Each number is 500 + 40 x the weight over its row's rms, rounded and kept within 0 to 999. Layers, rows and columns count from 0. Numbers have three digits each. The size before them is the row's rms in percent of the matrix's.

# q: layer 10 attention query, 96x96, rms 0.176, rows 0-25, columns 0-47
# k: layer 10 attention key, 96x96, rms 0.18, rows 0-25, columns 0-47
q0 077:492535571496506544494492507433498592545483562539500506524451457470474483452474487476574577498536477470513531524546518531500539524531480449516488
k0 099:380453449533490563475488453478492521546505494540570516457508457424452494487405522480585492517499528431512507491454582471538545525520540495534494
q1 110:451562525516430432449544421563485508445458520479521476540503536481469504472543533459474437498526468471522537460496437498488482514473532580495612
k1 088:562507513531542517502472530483504581534476478498493570492545503580554534578497528456471569540471625476548524491525566567460523499539451537482468
q2 086:462498443509513458540567495521466447492458479483509572504526538464516508513527528545501480436473520494460498566478589536467542549480517511433498
k2 100:550487482496518456551509523536524463465420517462458554499531513422542533476609433493461502461484474493525530550415528532535473564486487486513490
q3 075:564482511496515506602511470480507530576503530461522501481445558551474512553533462517505471534443489552471486558474500500502526434499510439578490
k3 084:504504525490564551526495445518504458475500551423503514489506593454485479508467466525457505583522478469507501483521477544452570471458489475510502
q4 085:514448543434492572481451571514493505475530565497517444505573460495492558468418469543510489466504526513493528428523493511510519482513465511505518
k4 092:447451457392463542462519531432521460495494483521577465503535432485456500465379509515514491506462538524537469453482455532535556506518481497510486
q5 115:469498444467458439494544474432477493490520441560542526498460472501501492478508459516488487494522535493479423505544487522487443471508538560515452
k5 083:558558477492495508528614501529502519517499565506465470509516481503509442507518532491552426441538539557529458540437487526544536590482489463529506
q6 091:462498501518438465532536484511532531477508493475514419484502597523487493480488514540519478492559574490529498471464532481462487552585530419502572
k6 089:515465506507452524561534520483508521481539458481529463517438501466462545490463481529497522476516579509496515464523498452498597546465531457467565
q7 110:502515461495486514460543408501481492504458497555552447510526508410525445548528539458626450452511510534447466554477553529533427504549489551536491
k7 092:498475501453461496503503487481449453525379548501440434535497525501516497577569503507502470523460489484481530490533507550529505546544517601515552
q8 109:453467470480511438508519455463556463517479430509510545445500478435461510436470502482521471461463591457527465517510402482522508532484570539474447
k8 088:500500501445505563506506560449524454515534486533572521484497471505456458502456569442573488463486545457450460487550437508506457507468461501510448
q9 107:440443515532424483484489544448556522495467463579546460474515545517497500471478499480466450510547542511481472532505560542502465490501494432549498
k9 102:469486501490447506494506516509542542527560469539596484474534503512523562469428515484452517485527516497525507475480474531510566496509460470550472
q10 106:504547471472473494512478458535449514491490490514538521500439537490505518539501400478535546473511506499501505517525567599472454514552480449416490
k10 096:523523521527557477481483449594450547509507495475488538483460533452548506474473379486528574477505501522496541467492579571461502539548510476446506
q11 092:501494534518535472548539579460487529525474472452470460498557503526479478577471441519540441518587546547483382472494519551449491453551455470539541
k11 091:547526495523524467520555519475462463499407499433524484498520500516469484498487484468567467447554492508489410428524444530526465413553508526515519
q12 098:476506562486512515504555540562485505446499532513513465576542491469426498540582513422493522472443505516580519503540574534475497566549493492472544
k12 095:487504597475450543491530591526550486453475491546539449565496547434392488487518508481481498509493503525530459512510505580507493554453517481513498
q13 093:543528479512561534443496461505419460523421459503459491491394538558460539484517557450485530443518546489531518491512504480584501494515453497551493
k13 087:558474488515539487425496490495421468520399485534475487483432517517470535527532575487485517467450491562494543549450571510562486481489447478540530
q14 091:538511496465440505512469438499515431487509417484440515530583456502536473526498504543474442509529460451496556535505525430505456456408454510444518
k14 089:510479492450442540485490496556437449492455431544444460521595464497480508461546467501447481476507504447544551516523499470541500461421420495415561
q15 074:520473560462461498561490515526523508507513431508499534454517455546555506559508459474470481471445519566497462438414528475531457521407489451438525
k15 082:526494582381488526558502408505519499492560432482514534521571480481519501575504449467533516485514527581511477493483547504501392481511488505472540
q16 104:511519526489495535488542528539522513509527399479500495575441472561483581560467474506475430475461511477432507489495494506517513439554488550470475
k16 089:551556537467504508536533460572476451503503448489456460559472453579526552529549464423542517458425541525472502534497492532510510415514521521536481
q17 090:422474526505462457564511465459563469525425530484488524533412519570443576532456439504503547500531437459498535478491470508587524485437542494520525
k17 094:440451510430472527542524492527552454549504563537470517512404519533466553485497512520464532485499430481443502475491479491526457536485504509514572
q18 105:447460499497522510485524497472489505455493540507578443482555490526490480497493459568507406492491541546470542472486471492538538479432527490544502
k18 097:493463464517523517471511562473473521470523553499574470482479497468500548501455528545472402552500529489434549492458454477479527448395489480525432
q19 096:497473544469527483455446465486505453502581596440509538491494525476546482505470461549479585495398535472531479470497445524509577542475489501555488
k19 093:460520495498563469479486463507486482546556529469546524512478475447552499531596472511526539449479522487498488420470513524528592534452472602623535
q20 089:458551419481462471550441527462482502486459485481590502503435550452443454514479550550517486499555475525489478423498426515471501451531523463462506
k20 094:411495496474466486481518570480522504491525493536532515466492498444463482491515541533531490486583487496437472419450459508440495514528517479460485
q21 078:492543526442411508500478509469441487501513510534527497486513439532500534502529482548519482437516487537432467499433466456559546579547510506442522
k21 088:473473518489408546506471547541464473537503555540498481465494480521455514528511538483468492429542474549488504528452453496505527529504486516470515
q22 094:500531503506436511515458441530594457576488512527448515469468531466556486475396487525549508484557506564475457552556531508502508542479526463416512
k22 093:496484566490515496511453466592624448546532485512462509480543469468492445514405496579530539486526517533490473556513564457479510526524484515475482
q23 085:491519561481551521507560456457439475556473557474539531528425518483480466511476473460513461435587576487530419564485506383564492499440445487496494
k23 086:483549516492539541479528432421469464501469548493542463500425470490467446515483449454489493493591545471526515548497450413536460538512458494514450
q24 097:490495518473486536527423493542472503481485533555450444482477438500502479543500499577535451434523528437431550505544574508441510454536500496550524
k24 090:495458476476533559540434537492495477480453521558472496488488523510495503477499532496540431498570527467508575595523503494493570459549528550566538
q25 101:505462541526477480439495503513530546533475529516441583470526511438513526495571414550432526472545504498591484498488477455500515530544488484534472
k25 099:461437511528462513467528523506560555496460449501435533452500493434468541529563433544440552549511469486523545482498503478448521520555491532533505